config = dict(
    n_layer=10,
    n_kv_head=4,
    activation='relu',
    qk_norm=False,
    init_std_o=0.0,
    optimizer='soap_variant',
    lr=0.00457,
    lr_mult_qkv=0.7,
    beta2=0.98,
    grad_clip=1.0,
    final_lr_fraction=0.1,
    doc_mask=False,
    train_tokens=312500000,
    steps=4935,
)
Each number is 500 + 50 x the weight over its row's rms, rounded and kept within 0 to 999. Layers, rows and columns count from 0. Numbers have three digits each. The size before them is the row's rms in percent of the matrix's.

# up: layer 7 MLP up, 1024x256, rms 0.175, rows 372-471, columns 192-255
# down: layer 7 MLP down (transposed), 1024x256, rms 0.178, rows 372-471, columns 192-255
up372 092:587545526541505449521510502463438506476551488539474539551510612551499512535507528514501477508501481520511539432503545557559580536558421536520467458470467483448392456435552526434573516442582479
down372 092:492546456524469495572561512528519569479459440491544482478438466405531544641459459420452519511448477569500452467520454448492487545399552517531542550490386562454519482467471520451455516473506496
up373 103:514525458491499428473408464526400516457456486503565546457487533531521435586540523482417502567546404551428369526552547563559504470428551553459532564418494496530597480540500499487518598500436535
down373 109:603484488534454483505477471429504370545497467474400545595496547501505547503520528477456499531527481510517475530474580482559499448500505464457552484445503414483579549431477429543520500533594500
up374 110:528552484487515487590437460520486456448549482457475475498488505370532492634572501440513491501426523507529500645468508443553654481430509610543512535479504504549517554507508408492500501506494491
down374 100:547526536396514529591506518545479494523529582439457429521506537479495484509553450389532539575510558492597429508517499544470448481586540550607459491439565472512501407462475466493547430607529500
up375 097:613504543407460466565485420457536453504646401551436489475466463423537475532549446466527509452596508534484536541521441471567558509568569524548481477388459397429499524512334472422459497472539415
down375 107:479469462559499502559411405479568565559484496523518552488558482462473545489463537487485520409500475540606541502479457509534511500510479545532560458468587539544458462621499512564468432453507418
up376 097:545593539504569466490393592400449502552575525469555509492502553510511436445477425556471569423576487537465609562463480548504519464465479568467454495468554458480369420464513586573528444533478521
down376 099:386470534549618433447460529471527541482539558524501491562417378539526522450458501529427488430575564434425484508520491510466540533482565566403464448463482542535518478504517539484565597532467396
up377 104:465446477456436515480534525580635487426547527471497623500508453477520612468533457540467515428508536631525576467457467514473549589508553526470519505572481453440389581437505459406559508522503487
down377 100:510520519478539500405504561466535441570565505532543468510506500496495443427568490450549448514519465494509518458581492477522546570569460463495516579591527445439544431479552469484532513443461510
up378 145:626592562520541475520494458573522488481466447472555563544452516548504451557506465570539488475608487532467575531481568431399558509592496430462517518542462544477559568517586549436439479530531553
down378 108:517488438449457380488545486526584463462545435493486435461499480540553394527485531479429496517552551501486519536523464540509489417526501506556527454421464548579570537544525477552451516508510558
up379 104:455507521501466481496440569521458541577457526523461459553536511548487433545506480524502467500506492583517561442560641617624486418455454620596501514496572465521493390512484542564472536463521481
down379 100:583457525513527468565449471462548461539543513594500470586477562513503507442490474376488564545501443518512539443456514457589455545510538541539422545463539503502566375556526425586486530553447551
up380 094:476566493576534488488547508407533463530554575490439545448583466512467516577511607552476441521492559508504415548535544507500493570525524468471466551534541566485567545478541485561456525525513479
down380 103:506530529468509488459458419525524556506451517430523424500483464451487451433552542531432538498485486445538501481512468472551530440484510481494551428479430471618405582410441426443586518562467585
up381 103:488586513561463475511513555467494559507485427565482530502530551445534475387479398426524562523474472534408533562481516552535478585428436488565395503435533465470452603508537581617553396546495484
down381 109:417531481500384504444491571520563499556485447440401533426502532464623519490488434526520564533462504477497424467477556465469474517479483508504529514517503536527475471494503478419462515573509575
up382 095:513479503482535488579520514474458552549436447487456397645513552420524550497515418553502558471437556519516458504492589479483532525519493456521423554572472508552496470427443512499399524524468431
down382 093:507551516584520464516462499473446484497587440520433381517418483488572506461550480479460526517473435400549402471470497490516534385525504506503468509507462517550509497491427540496541554410480453
up383 099:404452545553517522547423424467542546468537498467482523483551567467496598489516484501470460477484454443532486578495506610511513548520478535479461490571537494379472467521489464403586522473442556
down383 105:518543513474450569488470435543537563482548573552513440526525586580582450504461528484523491511565552516549495494434399543564527523466452464528416526457530538551571515580471563500475525611484591
up384 099:476499495445443567433448495534473527471533587504510571438467574538447541483486439533508533611441436543605527482433462512491511564520462587475579515531449537560429518534437463544519574468492510
down384 099:460500419552538465559473474543525575454490459556473489521452517542547543497525497402533413554462504476449454507527470489519461488422505524445420472515486548464484443519529468519457482545506391
up385 096:470478567456525512524434479552487502462352478483366470494441540519530440529633518482459508574497587503623552472481527528557553510424445443584501476524507497491541446489527522567507480539481533
down385 100:479507466481445403538452367534509502399478499418478474489471416478511508495497479592539417515560507463530482520444474539540478593511580496496536543438474588476612445518525481517464451556482435
up386 101:518415473427528495568549431531625416537509413471488475507595503515462485594491513494580567480522558409494546576483560487569491472470495443499476502470488413502578431545530488519482487452588422
down386 108:468440484421506503442534540546508472489577518609474471504529465537431518531504522623517487392608521413527562515526467584441508514438558463490629595498532542556556501503564447548619466399417560
up387 103:600587476397605533507526541494563569579496502573534530556443460487343481487551497471494524545414475449473427447463495483499469578501508507542564516435537440453522574524545534423454513422478445
down387 099:498547535450543500530581522473514487487505442417522534526459573539517527390438385473419445429501488512464550565529525519591500481531453575606506440518490598559541509417500487562366444500490552
up388 100:591472496592568525506488527460406529428449473448458492505560525531480509501557498413604498567530501628523549527544470417493504565484507477434487542523589514630461455527535493484537461500501476
down388 108:472471502479513507427432470541470552535472542534459519521464454456505557596479512510563569456507484468522598532533462404446513488586503578469550497338581476603544468482540503482522501554490510
up389 094:442517485569395477461524439522437466497453548423547520443535495428530511443556463617525479524514502513441414482519462487502493403437541484477478446535488466471466426571543536440455443535502520
down389 088:421535466540488472492463600516457494469462504514535478427503527568375421463599476537499467487608458512529521473421497509528478501499495484535521541466506508529490478435440370466470492419493563
up390 108:503463465420553591558468373532506470478444479569523593523614538538537458537472467530548476419539479503482453641468585498570482555484400493476481499522479582536466461452515486472466492362574482
down390 102:473554581465591439500434560497513604475489481508496484537522504573404473526477518500471529586464534521469473586459489586552429536515513544480495476545439538482581460499464502526500435512533466
up391 097:468499424558523457500454503522408504481501440433467415573487484400527585522532556443510516451503424557550527437486454465513573519520458483491492440527455556560444516581494431467491467576545499
down391 110:466400545480492550498508457493476504543509422541429533447636550506483563583472488573493510363520516591611473480476492521550537434550575415384477447462467438507495458482502502461454358556556561
up392 105:460533439388560457516525444552495490463520503459446537444460557546433479483556529596443551410590468484522490486471470479558509495537561536587480487426452376455560530449386487496569471532574475
down392 110:529496480443434472522454437530498507538410503521488452558486576461536543458548459492529527482463558453553530536580481517472477459468549575535497535474509518564526590520482541448579514408437501
up393 095:464506618476596436496494477483492472553511562514359479545537453494440540468461509585489485490459452550566524474557522413517521478493505405503508514579639506521495443487487486533500519500488516
down393 092:553616483630457510473523435525433585449438435514526488528480503495390481532577599568446505436427559536391374499423521439428500490466514415509536535461462467513558528370511549549493499478511532
up394 096:487464499496570490581423576561490491522448553449449417453488485492394577558529452525511533507458435510457455583534385489502512492495563523462441417500518489529441526513450534510520454563528464
down394 093:557575519473494605520488452594500530503519578444465403506488433521439458504473569502644493461509476507452486469550558527631506517493473514425505536579573512443410482490386462445478509521640562
up395 092:471573555454475445498477510484532523467558412511559504485483522491537494498483440562510535517529480422480472462430459568514512565463436484505472523489478488407553432501509600596508563506611480
down395 088:519472513513531454487473477492480498453427527483489420420470403466494464487539539407448494486473494516545441449512524478473540499562546479455444493486469516564391587531539522386465526488478451
up396 098:519466538428481437571463514438453483450513577599533538462572605517526495464569444439528357492507495423441410452558550491577523476504509527521522563537567497445589522471414446496493503482601436
down396 091:476507476456492455522416451527437516473482416518506534461495407479467497459483561546472436480508469404455562553533543526504438554516516469567501512502541477468619494652601467521519479494517575
up397 096:531480402520514415480550523481514555491496529452503451521476424519533453477532476498408542639465514425509508474529498489483475503514445510467451426519447550512486519531500531448524426546466490
down397 094:493498540422515505549477479543396475506447498550521566559538414536478572563490547425446425437578498525578486505515556461521471531410510438480562462504460543487409384447499473477512456540432515
up398 101:428464494529493457546422499558541427481475464531441567515453405505522532568489488535397543532462461418449459493516491498522512439454491447510489445520420527553542411545540388553502491567395409
down398 094:544467440571501514470422441440495528529439471349501545560508511564446509489500540479564522349463445508507427459425489623550641547541515460522497476453603573492543493581485663505602604482529474
up399 093:474373515475462439488531512495474467494540499554501518520527473529523554506482508513501468477538449557606546470614566578465490509480436525522537606548535534574491503443476515466484513507502568
down399 087:490492432452528502572521573446506452400516481482609461371563516503545478512509503477501457532525530464519532544455476478446574365540622590479442493533548603496487488552582461524539527424472386
up400 103:564514435460585583456470504441470518471497517537422570485562509426527455570490490547533622509498437510499476553497475424527560469525479482483635543547475498450528470528414495467548501594547459
down400 103:454552493360476481514576506398515419483498491519521502526534435519461479489520497525529514440554477564420564458479469551520527517546472471454436489547503492527485552466449463451434451509561473
up401 100:446533521478507590496472590461533439432541490565467506468473566534442511450467426493440553514418483489547541476558542564456519446401469487557524407538541537511465431455504426542487487527487467
down401 103:381528583542534501550474470558531500528487570547544500357514400509564409520456529558419510562512459504516511536462521572441431464470504544480527512555534560523508479493601481453496565408499545
up402 099:394522494427529428496377463484472554484555497456519599528514526456553404513554499483544445500483477515497444434536555522512513488441441496595479470474482476500577475487417426521516524491463442
down402 104:405573402548492468527506488521530421528505420456436593555518495410578557557386571540496492562489490601427560440530451567538596572494494452492410523454464428463480518478432436503546465425454503
up403 095:450571526490416446453519473429587514580514530459477459479422440591512558515485461505566482535541508389465553420584481390440529543515422547455542485417443536520448496529418458536577529385475555
down403 101:469469463521455424462486528455427550570460407509478553432511495489473372433460461592490549570428561418448487503464460513473545552521572506473513519523484431430445492494510481467514402497483563
up404 100:463477592410401549530461528470559556498477471599504446513577492411436476590491473578435498534468433531567518548466465422549527555452450455420534454554511472429526481544418542533557586489461502
down404 099:464497492484504481515511484436514469494521607508526410493541509464464482561456500423534514513579574542595568542575401459592509476479467507536461581494552528491474524461499531531563407513506520
up405 102:442484434494453553392549458499583573459493472411427525436549489513526565601502465465499436501591531446458494491380552484424543585502529584549542460565481446549523540525495529563546536488540582
down405 106:466541523482575588435505485466477514471496473500549480526531511537384465434503399426428493517453532473474514410448487525449523522485555474523586459489514479544489497449483519566497459515445520
up406 101:426528460449493495544512545484471466462464510528514528490489544470553463611457455527470584462530385454517430468471511598518575423528521473573517504440417476555481501546485419417465582470512404
down406 100:522369473550479536536515507475532527515511538536491489524457417466534481520576533549459470553501473462503571680548476599506512434437537388546449504477487482493521521539483524511514548527500508
up407 099:550543528388538513452513592470446566492586541510492460637505503477471538522507507473511527449556491464486551564403421547459406444568463419439554540454524455528509438576457493473483526556564437
down407 101:542526470496481518524487479496484580497560481512428486524549470476516519509580541430532529380458445543513431436484547480541490426527380518488503532526574444582516456357580448468479393472548501
up408 104:521495485497436558550541561411471562400563520494448509546564605519489650593479454542521528441504622486443527419479524438469516452508468460471480490436535487453438549535462496517586544509564475
down408 100:534490491486501537493594512602410504513456436497522525490476545518414467498483568407523485495485588477511521507447457509435512471490461429434475525449506476440477538529468557550535518514526505
up409 095:469554564463472461545547496619487436486535546451528576477501530518471441436508509476456540544479465576537429499576431568518569472490557515601468482563558574526528506474538579511561471528355559
down409 095:500525602509450539465500399469470512524490571651453581520544531457452436478470451476540498509481537502551561400584534474534475454587503524537494548540495500500503528522590501549486492495495464
up410 097:480469488545549507461390453472586483385522519508483599540597467443479498473481468468570400475481468503470437586508586486513496488533573510440417512457487507510583447508618450487519536564397477
down410 087:534490476455498482562516523493503426456534490460490437426418524479513512472589468507544489587508494640531518534468521533405566585383519512477560494554547490459494594522551435446500570451613566
up411 097:516532535460459519480519563492570457566517428559520509546459423427345516503546364523537534472468498518494496492531557584476535559456467526491502494464504511538519497553455595455457491555518567
down411 097:589568479477473478453444495602483489539456519542434582520582467476532488612518525511571514498482444479493525405414486575552538503553548488562515517380408414478469516550508448597470432471436546
up412 116:519672541539549514534464548484478599529568502619466453422468470471415542525444508479500394457448514500524470374460514493493506570504407449540546466559466471445504520583385537421536489418457519
down412 108:469555449544475485522582528484454477523534493502550544521522468506517587583456492598499423543467557488461495470481550450340497574537499486493428515575416430512520463503490538474503443459515512
up413 093:595471587501530478465543507507522561562480528530560490545480607346577480459523473559542466507491492465463508457460514461469434451513474453548449493509568552581497463539483596559469565607429437
down413 090:445452444428483459496503470501526519551565517470554455470432581515474460518444379468391491372512530494496471461443503546436526463516465425457577580463508423472509530432547464527438409476525576
up414 091:548468520598547499549505627501491493569447516498500504507518590483493472470463472472450565545487587550407530555490488486587527613531445565467508521512502442516434502477567497490452444467638544
down414 093:565481539497460451462577511488515600466465423427433519429529574445509481507481526515428532483573442506497537453452489503481466516647477478510538574536425443457515487521434526540525570507505529
up415 101:544446561610520437539532585482436477498539602563553526475449551434516479579571534504550458585552460507470493470437483606499462560426477422501542447584559521557481568501492549425575522550509484
down415 092:439421584514482536482440537487417515546459544502507496576493415461497530506435457449425469394503493523438521518489396571591538466491492431443487482464439507538512531603563411502463525466440517
up416 100:470493405487432429474422452580509482437557562510506524495538520483489509441591395447440489440478480554475461546508596522503640518551488483583450469490456475551462464448459490544577448507438531
down416 098:569530508477433495467515528581456494531489541527514517489513451482501551518571542460450514544490562483525581500547542439527547467374381546452443403517558517493430613452561498589586483479506487
up417 109:583492553405495571534482503513551485535446535524498424468546460391540474557538532431509568464478548525559517486399501507508539556446577520487514487540576510605480478524539459471435503567565506
down417 103:509518472538504423379475518512469465518475528550519454622451578550577511477471497574463524319489534513431470482519429440497529464482534534533478443555434510490502524536491551459514600498523436
up418 108:441485508518551421505543544538535587683437450516421463459414446525536589521485460434426361484538560534519491550522483402465530500642534450527558478548513509473440458433495453483485503509411462
down418 106:478567551569488492524564590484473440552543486495414485491512461328498540444520536575449344530524503453496504542465466475588461454575497358500570457541492595549419537412430490431572523427490361
up419 098:472469589527536604545503488445540505479507533500615478457475563498486484537524473462523506507420417341589400493495513569495517509499487508412448521504441480542480493435410521537604571458394600
down419 108:515435521455494456475478529410483487533481527531591485484472514455540437435440442544533488478407518419678545574450519490465489494428487484471513520468545439445458514444466456437490531503530582
up420 096:473465390581649530546579439581548596441496467555407500462428475464500460480473573422429485551508451510540493491422446457644483514464499469541493404470524460501574536579436554479524498483522580
down420 099:413488386587472454554490446514409512506442551469430545492492584466469447490489531560582501490516613493441496482458458525637525453555536445522410558499521559491457520515522456518508462447513533
up421 099:520503495450502441428506482485528537560455557437502507444455412459421439471491461485461574408439419471414580490456440554438498535504409491576494512555590471530521428473451600513415447487459513
down421 099:500435497489567482441498474524579550559523418484424473475575485545445494505423482532469501498507518529538552480633508545467466410466556569493453441526449524607538481547456623485529407500483537
up422 098:437460464466473535571434562417452455472485426464485517472440560468483486504513469515357496513484512471445493494544457576544477571534541505550496572568543494572516381417461506492435579416473611
down422 099:562466471483580475501541577514607487527554545470531528473577561376469433518454482503535451489433534478483547523469464511496466494514487521493526573545570531367544474488536467511506514518514566
up423 096:509512520542542538576476506558454557483492473427482551480554563525485482497421464623488629557450535469602557451446526458499473622443596502504551546446542496536395522522537541491510428429567598
down423 103:525502461511397498478481430499473495498506491399503522549482473557584544465482519476421510509541482492538519544487561483435522503529540484490450380525469444454470559528557478516443497483430519
up424 095:537561521471570567442557522554563551473537523498453439562562474483410518536456473544524593578488632468529513523488454475513387534460656562482547466507527433551505517496493622454553576517493400
down424 107:434476526545517519496519441441501513445503523500477453452490457557463542540539429480535530571504461422451566480436554525522527494505467589524436513475481548563500528498600438456481404457536455
up425 125:441560526466543474534573480508484477534539633577467511501491523481566454429477478502487589444560545474559418434509504520495497502442487436467594406488471525471411566480412542489507527608513544
down425 088:466493556497626397543482580588569474508541566565581406499565489437523531392406451470508569552536492454506508513443550447466554470449534478519580472534471516490441573514495557531511559563454495
up426 096:598513512501543493494492544474473523528455459547573528479500458454530486403544506493392504536491568544525445566562519438582504539459499472428553508470492475566475419358411447478435514527496515
down426 095:555435506479454551613554549489460536565507459516572496535429572473440462549518558537514453513505516464533524537470513526546494559499477545560544515556477561455447446589593494475520497477513502
up427 110:511532528421530524606570456433440568566581440430419445418487517433458529494416497471536519563459476501561518410423392481500616595514469508486485556480474544513533451575515503486486474514414553
down427 098:443486492457434475542435508539540455535472394486493471527521524541512559530559461544500488462469423556475489517547562467514536552547473491430511540516540565484449379447537553534508523467627514
up428 099:500490549528581500549484551460499453533549545562534518450481544474516572500507443505457478482538514394509489436540437574465456487576493493510522465531539539445585450541507338482517530521531487
down428 103:492456472560558355482533481477513605502522541477469455507529592469539451447442525416493459472493580441566428458547532474479497537469452513495469489465554440554538552506404531436426504479425549
up429 102:505570555464545574617446510502538554527536548491413508533544484458471448470492469499495482482510547480601399499484514491561480526404536492500544461491521494487606520479410529418563525497551462
down429 107:492448545491465433476530450456510430452553509440446471471593514458506488464450493480409403495495418483487487535491502468467466448486580450534494489462508539552530536464559480502474517534529413
up430 101:489521544509434517473508433445564491493447438450442566510532462554461509537465459463546572509620464475518505538498487593501434522524572567467540531490476444430546560558452570496595511502499529
down430 099:456493504500506582446531529514479556563392512406469548545480508502509523479416552474489508527498390527435518577459471482453540514532526507512484493452442466489519601554401497557463522503529451
up431 099:479511460524557501496504607506545511444539550497524455496503463436503476485592531522521573426507575594394478441535458578568532478447468500582481435478408435511535470522506452529588394480492429
down431 113:489449503453481592428506523472510607542490541504531553560600432531473525495495466469433580489517516504482459490502401417533523447483518539486561460529519483519552512540534434472400531475584479
up432 111:450496489526469434506523450453474508505427448524571553500465542513506513409549443405468420471496425419530508510477494524592445510440548512463524474409552547510526495508474586522516443576547442
down432 074:465524525522470307474478460441495533379537474530559501493485464458350556504462538489531571552503478442481441497478638503514487521458459542429509492541408408450495448555481425483432481405476467
up433 107:509506545433553516518491493501480450504486580448484482471508563566604557494561549552386489423457485450514498533426430528455523485463540546547521610556438480546498441471504463568468484469550442
down433 112:558593472488469533499474478523430547489453558494488595358433503490527533490569518514540489498436580442450511557581490536445519436452578390586508500630541495556499502532509502617571416474453484
up434 098:616564590600483402575465385573475459470573531510549542469499430453570455523450547497490520498465440524645552554558478591494508466491426442458562499482502504507517532437439518532552599432523471
down434 106:429505552443472483584518438487457505521509467530495620505481535539553453497568490436455474482423502556503492482551517478453474504468462430481463509478496481465455455542500480491492560517490606
up435 104:537482472475469468417429503459561473475567464502509444486473496554467470461530536520549607492493460518493620532404442469532495512512588443510527539510397492451544353508364547507461511493463516
down435 104:401441535407500565438543533412533489455522441485466585522518495479514489454459535499518591387469531507447630579459551436522389528489488456482545571405537529407503538497471471495457465519439439
up436 108:501497518453516496411518469457469566437565438479440473474414470525483552533526453500526480475487493471494564510464404473503563523532383517487464563577551518533526581465515369488482596520519479
down436 093:510517377508422409427488463475446503469600495480494485608410541576475531575515499507459469490470487410505470554431492614478487516485460484514518510543443498513541480473529463482533553532499457
up437 100:539503386520451554461414585509505518507500407531407495418459614424475540546518483476567551531590399533508571551468461500556527544516552577483514446508502423428518514610494585557498462500436436
down437 089:478541433473535522516496528393546488463527455475471472387399464485480561599524482467502506531450470467536476452458505521597545519580537513563527489542535529485505488480524562484535503480518529
up438 128:421456465557479520521519390564396455505443405579512470472440450545452530541424466522508622588496574477641488452501528538664457475444476408481386496429476565445530503496539421516533547488535556
down438 088:430403463465477499521503397493431478424487476512537435486504422506460463565460497483455532524478509475544476495459514549688479533490497451479429522410542485494574474578454461503558525433459514
up439 104:562539445601484471509457598528526426513431492515575491502564496476453546522533423515511448560508501480489563540549501488534518506541531580638426461543545490477457462500508624456495495527445512
down439 110:424459518542534524511540472542485447546591473527472536628573491541457418500527361483485471471443469593509506592580502449422477579520473554533558481494509498467541519476491602471455536476543482
up440 097:517564580500536501473539540486384562459478518500570563497522564539576473448497510473496460470531576529488451490540466470526560546508541454500517537510475453570521504398480523492563464454514513
down440 091:470457492441514496510577542520547437494467541504492551555501448475498369496431546518433342503548466528519533508414346474466484535423451527540444498548527543455499598499541555454380484488489515
up441 097:570532519534512488423464579510472485448411467577536500613538532498402470508502501537608428491452546535448646471440523492488465357474452500452538462480592518497485432518486481446473514478471470
down441 110:578464427531378513482485497526486449408513375473389560543508547460483466421573512472609466450497539519500561453494534558541565476496553535516503519489487635451448565468564510419506518492531508
up442 101:530406550410542496514473438534523500490461550512475554469468573524432470426534515469518452515628486501546465493492592475534504540551539519583489525444549539597504584418463497581515542476610516
down442 100:508551522494596556601428587440556549495534457477544522455420435569509478468479497504492570569443463479478562560559517529574512577473422514506487435457509507501519526510531449530447553551488344
up443 092:559507486544549510436508540509471566459494486560526552472518448530474534518424511540466508463531495564460449505505586520497549522441553410500426585468610378471523455545568416492439476483494524
down443 103:508518561468566463445473488419598464502439597525525504553525483502576508556497535497523494553473447523494434601539493569412525443524569463522491553487480511521409489473542525535499542423512594
up444 101:516528498502570565400526563528520552455453443524425490501488485530502492522611462451515529522484486549572470492426437563525571420423493597643534607506527482442634565434476583581448549490530435
down444 106:525483521485529503479470456541536602484557464437447463533471488559421457527485525602479496571513490570526453481466495450399534451512420542554483506420493533448566495473475552361462491446518543
up445 103:548477551530539455503527536563411494521514530524552564384528491533466495526482575500540487451527467507591395390449537570499526472474500537471438452494486404512495600518518580474513523478441604
down445 099:410451462467408485489524511637517447570521461516586564436516477507531485465400560541613535532484451524579435461515505525515551506501457569434521599498515534546504488470425497509514516447462562
up446 107:504459402460500463418481485542489550458507575553458537583541591488539552466477415430518547563558588522361475588437494561581519557591524538515483514576506478442423508501457584565473486479513557
down446 110:551578561479504614554490469418581411521517508472487505595453506403432450544472473553552470505488465461492490529438509424519446530492448555499550511491415528503473495510477422466532462536461442
up447 097:484513533496418514472454481437510520486490534448498547431465453548457449493565490471490529492400531520426541467440498536566505521509528633431565566522460473574543441526572468447395511485538495
down447 103:538524562348431537459478429542520512604478488468414584541487476523524447519478490469442496514488468494513482503511563552422607486479583554533482574432470541562483581537431455506567488556600474
up448 097:551492573544552457519494531396514527538513552431559523602561549428498621479492549410505498506505506543529540398486504497520548564525514428490544474438530466451485507417536552423560571497551610
down448 099:499519408454531566535519588543562443456538453455482487468469562484504456568496533504499486535403474505540598543575485510523596569456521512458498446512555451480543622530576516421502571439504534
up449 099:467567513578538520460416487486431538494507429522503472522589526395484536470475488561472422445477463474457591557447448573542512546475555568436492549557501460431474478559475492483552511505507518
down449 102:468510471513576564477390475447487575523471546589497591559507540475495530481419518444588547480544546512528414513667551529551585464477485550520549457483500431418514429449538499505507479503537456
up450 100:565554502484557558406465537402488527493430511586441443448470421489526485460415462499612493427460431543507452440500515514467513478418428531554485520559496567469475484526465490586555520527463541
down450 103:554434615503538493511497522557530505458511557522550432534517490480532541449473442509452468554485464544553412496477505529422466457514498540415441438473482466526542555540536439546476528528569530
up451 089:439477509506517471575540459440494561448510513585545531534444437591487522424437509471620468547352407348483577434522586551500392502518572539491496478523547451503545535455434527467499506465518389
down451 091:460424472484418474542540398504528490571424483425520475439473508490507584558444500554571557546497404508400550558439506456405503509433404505479515471444535475426447465448465524487500542466526581
up452 096:432581489468494544535408395487582445486470535498526530441580444440442529566462464427549471499513547457478434450632503516513534580538521436434486489436501523471561496493493463499499582506469513
down452 088:505523539528414495515408460544511497507427418460546549523494501433539483463592430493499529485521548557459472490506446486467466453535400496528562476434505541515560488540538516505504439428463448
up453 104:421496575455462543518522528533512454433515466527432507529551615476490425493507500569553523540531502569497417450428505604607471473459453431447582506549592527460457425469557495435434528498521594
down453 093:618564563453513487486481466467472597475439536450545490471561474466508485511461541512531505481518618431505585463475540422468414497429456528546440523497545529432514558470534461567508533513503611
up454 098:470543569575559567477500529472487581492536549412509595522414530385505469434574457552377424489404494523555443474524558435485562530540458525441506540473526465586566518465495473507562554573524459
down454 097:536591520433528385520543548518527577509493479433483480550554504491495439529554488512508464558548562477471470438544478561565559514541491476523500452461480620537585400571533503463582507429504553
up455 095:481500534529490528492519519493508580524456571527521507500555465506407591543580492553519482464564544503425446502446500558518443437436408548590409518543544352499525549539453567477568409457469544
down455 099:408595445498570523512465488538553481475486516487521456561492566468511445505549493525486491521589476522423517465443430449537574475547511388532458479524511490540439460494529463578465493404519480
up456 096:545497492515500507532443436530591634403610441479513556468536539463407528439445430475508436509512493538521539519485502556527523489563417469557508438494496507579508510446450482475522522558538567
down456 100:480513488487493587551532552461528467544480462514582512541513512586565482511512543478464420500486401536488513501550458496448567604473529491400561472541571458472541545484491462561498531530478475
up457 099:491512533496411474518506384565525364446472430503600513554495467505467484540401546641540491497459491455443476457469563537502491487543416502469500456544512545485536480483482466523467420552503553
down457 098:491508480540494525584452509476442519428533596538543498469619445523435461487363522413437513487492526516561504454527459538442534542493497554449580498559517444505518479492491444437435487517509499
up458 107:574459482511578491451500608416458553510505465544473552519526467485516483454485525510554573547596581452525522557545521427497542507525395496439609549454581520469468491460389483424463439504492411
down458 109:513518481500614555464468468561458581614491453515496554485566405511491391552523454561493554569633511491511511492523466464543543494451471556499470458497556538517459524515449566470569601481523455
up459 102:512553413541515481537519601492564572560520551600503493509437613510416607489591510404525469470614432476463506487446497565561473441522423419529557494515499478515425477466518602411452515570408539
down459 100:546500483417509533398406502540496456564519472575586469424503479434524511606530458401416562410581403384547550490560476477561495508551484511458617572513532436502488514452473590566522498485496471
up460 103:467455514634510438477447496464533400502493528525527465440478507446558501490492526570568519493554542522559483531452442619533498572539527527614539447528536439587441502356482528512592542543567429
down460 109:468533436486441538495500505570557504413451463570431578460509449424521445567528497533488520519482377500501433553499538509578464532447491567592574542498477582505512551509541485597498496495457491
up461 104:435447497507543475428520470501538409447416391517564568464580487443423404551481491498535463507453482535599486455478442527430566585540419496451515543477472509601413546513561530533476469483480551
down461 107:499557534517454383511486430617495481465515539526510435423523536406468417409496467547551459517546493499477428511473439410608549496453477432455574480515513517604499595508544514558489545480447483
up462 103:556571490475464484565517586510548490465498531499496492479558402532467460507534519384507548558362512390489513484405480448534530423463527482528509568532462524567460449535424473368490431502515582
down462 103:461435530544527519397514510469505556613506487429557468434373472538590507518429531455534529415440514525421457473437467538506515602531589492499513506558473495467498466490428545567508464513508490
up463 106:538521565534525440545524494450494472532582572486452491423484594538573492510532529467519465430494513365530510635491505392506463530595451500493448469506548483498436473530523498566496502457527447
down463 109:396454489492435475477586423553568512482485443460454531392438549456542417529599479438457532425550434507439546555535609542513517490453440473504460519524495495456502509521508368472527490540550567
up464 107:625546492510547535533584563407482552504600454511479465506368497491470458506444517590462453505522472535511456487487575552550526474552481473466440484510499489549415578489475570506340501521498441
down464 103:521377478516460566460603485468428520497514414464462549484492442452467541414521517487477509446490514433436397384554516521539489514435407595484611523471509444535611530564478560514438496543475544
up465 097:495430396554553475492490514563436540428608494476583504408494488532552496509565470520514573476508540491416533516562521514500571477566465556432448470519518539580482494511502533523533432422535470
down465 103:497633519546509560501564555526511496527346609475505575511434532507422457456455517435535502529436513457553552458579520598450572480452561455501483506502436490521472502482492575603544439431515513
up466 093:510497430533486399432429542500464513497546496513479566486563543462482491498450520550449542446489487570500499507433541459487453624466586427400465541584583475520473486503426470469517414448390531
down466 100:525492482494461565531489490466450535492511538483453575452505431493516490528589558552612519442492537533435518539502516492505534553483523536495451391598473448543512560515515570430491540410497526
up467 100:506498555557540503509557510469505537471476463539530534461435555449435469476558529498548432590535465535489450499533490552475604576422525516510530682531450498399486513510501503512565423586548464
down467 103:527533517496528498506447518554573562498485554504486483613571459497451631417527483480519402498595415599481497545460488537534528535598463511480463421475468533539516467399455444504529554541515517
up468 097:539523505567477441555571588441554457494505461519525592512498505462440397471483511442384495537517487558491443552512444553464560419477516521458416616535398503567493539492450588441570401463515525
down468 110:375605535509484458489484506369516500579418496405417486581486596508521521572518512506584540583486461566481482493518519486436478500465594526554522463581534483465536543535509547493487416508617460
up469 105:437517451508555536607525517498492519596382559438481510531499426531548493442506498522565580489433520457531522481545479482516463427549477468521571487541513491520526508387469444395499501501525424
down469 105:479468497512519485574401483470458479553503471541531437405430507461537525492542494464588538450481551490447507551533435577490412606636535429499475507473506441566549536452507558436478561535493528
up470 095:423527525534483528463469489521480558469541483408492476401499491511499605595506456507477599603543522549524527487499484538522523496326534489479446619547523496495430465524537548464490422474493594
down470 097:485496508532444532475470452567430542493590459581476385402494524551425546477462465428523553529504492433403541504408479568524435530489524522561495464491507488473480411467593506453444537532531513
up471 101:531548482509608446529486442458568487556527396551462534479522403423546523378495522498491538467518529459502563563449447496514475425568564508577467452542545546607512492488563574546555553581414429
down471 101:524533518518415510451468420553523549506534518537473519582386508499508443469499507442472576499449451486573515502670566458555532453508596466402501474525460448415601493536506494502518546510455518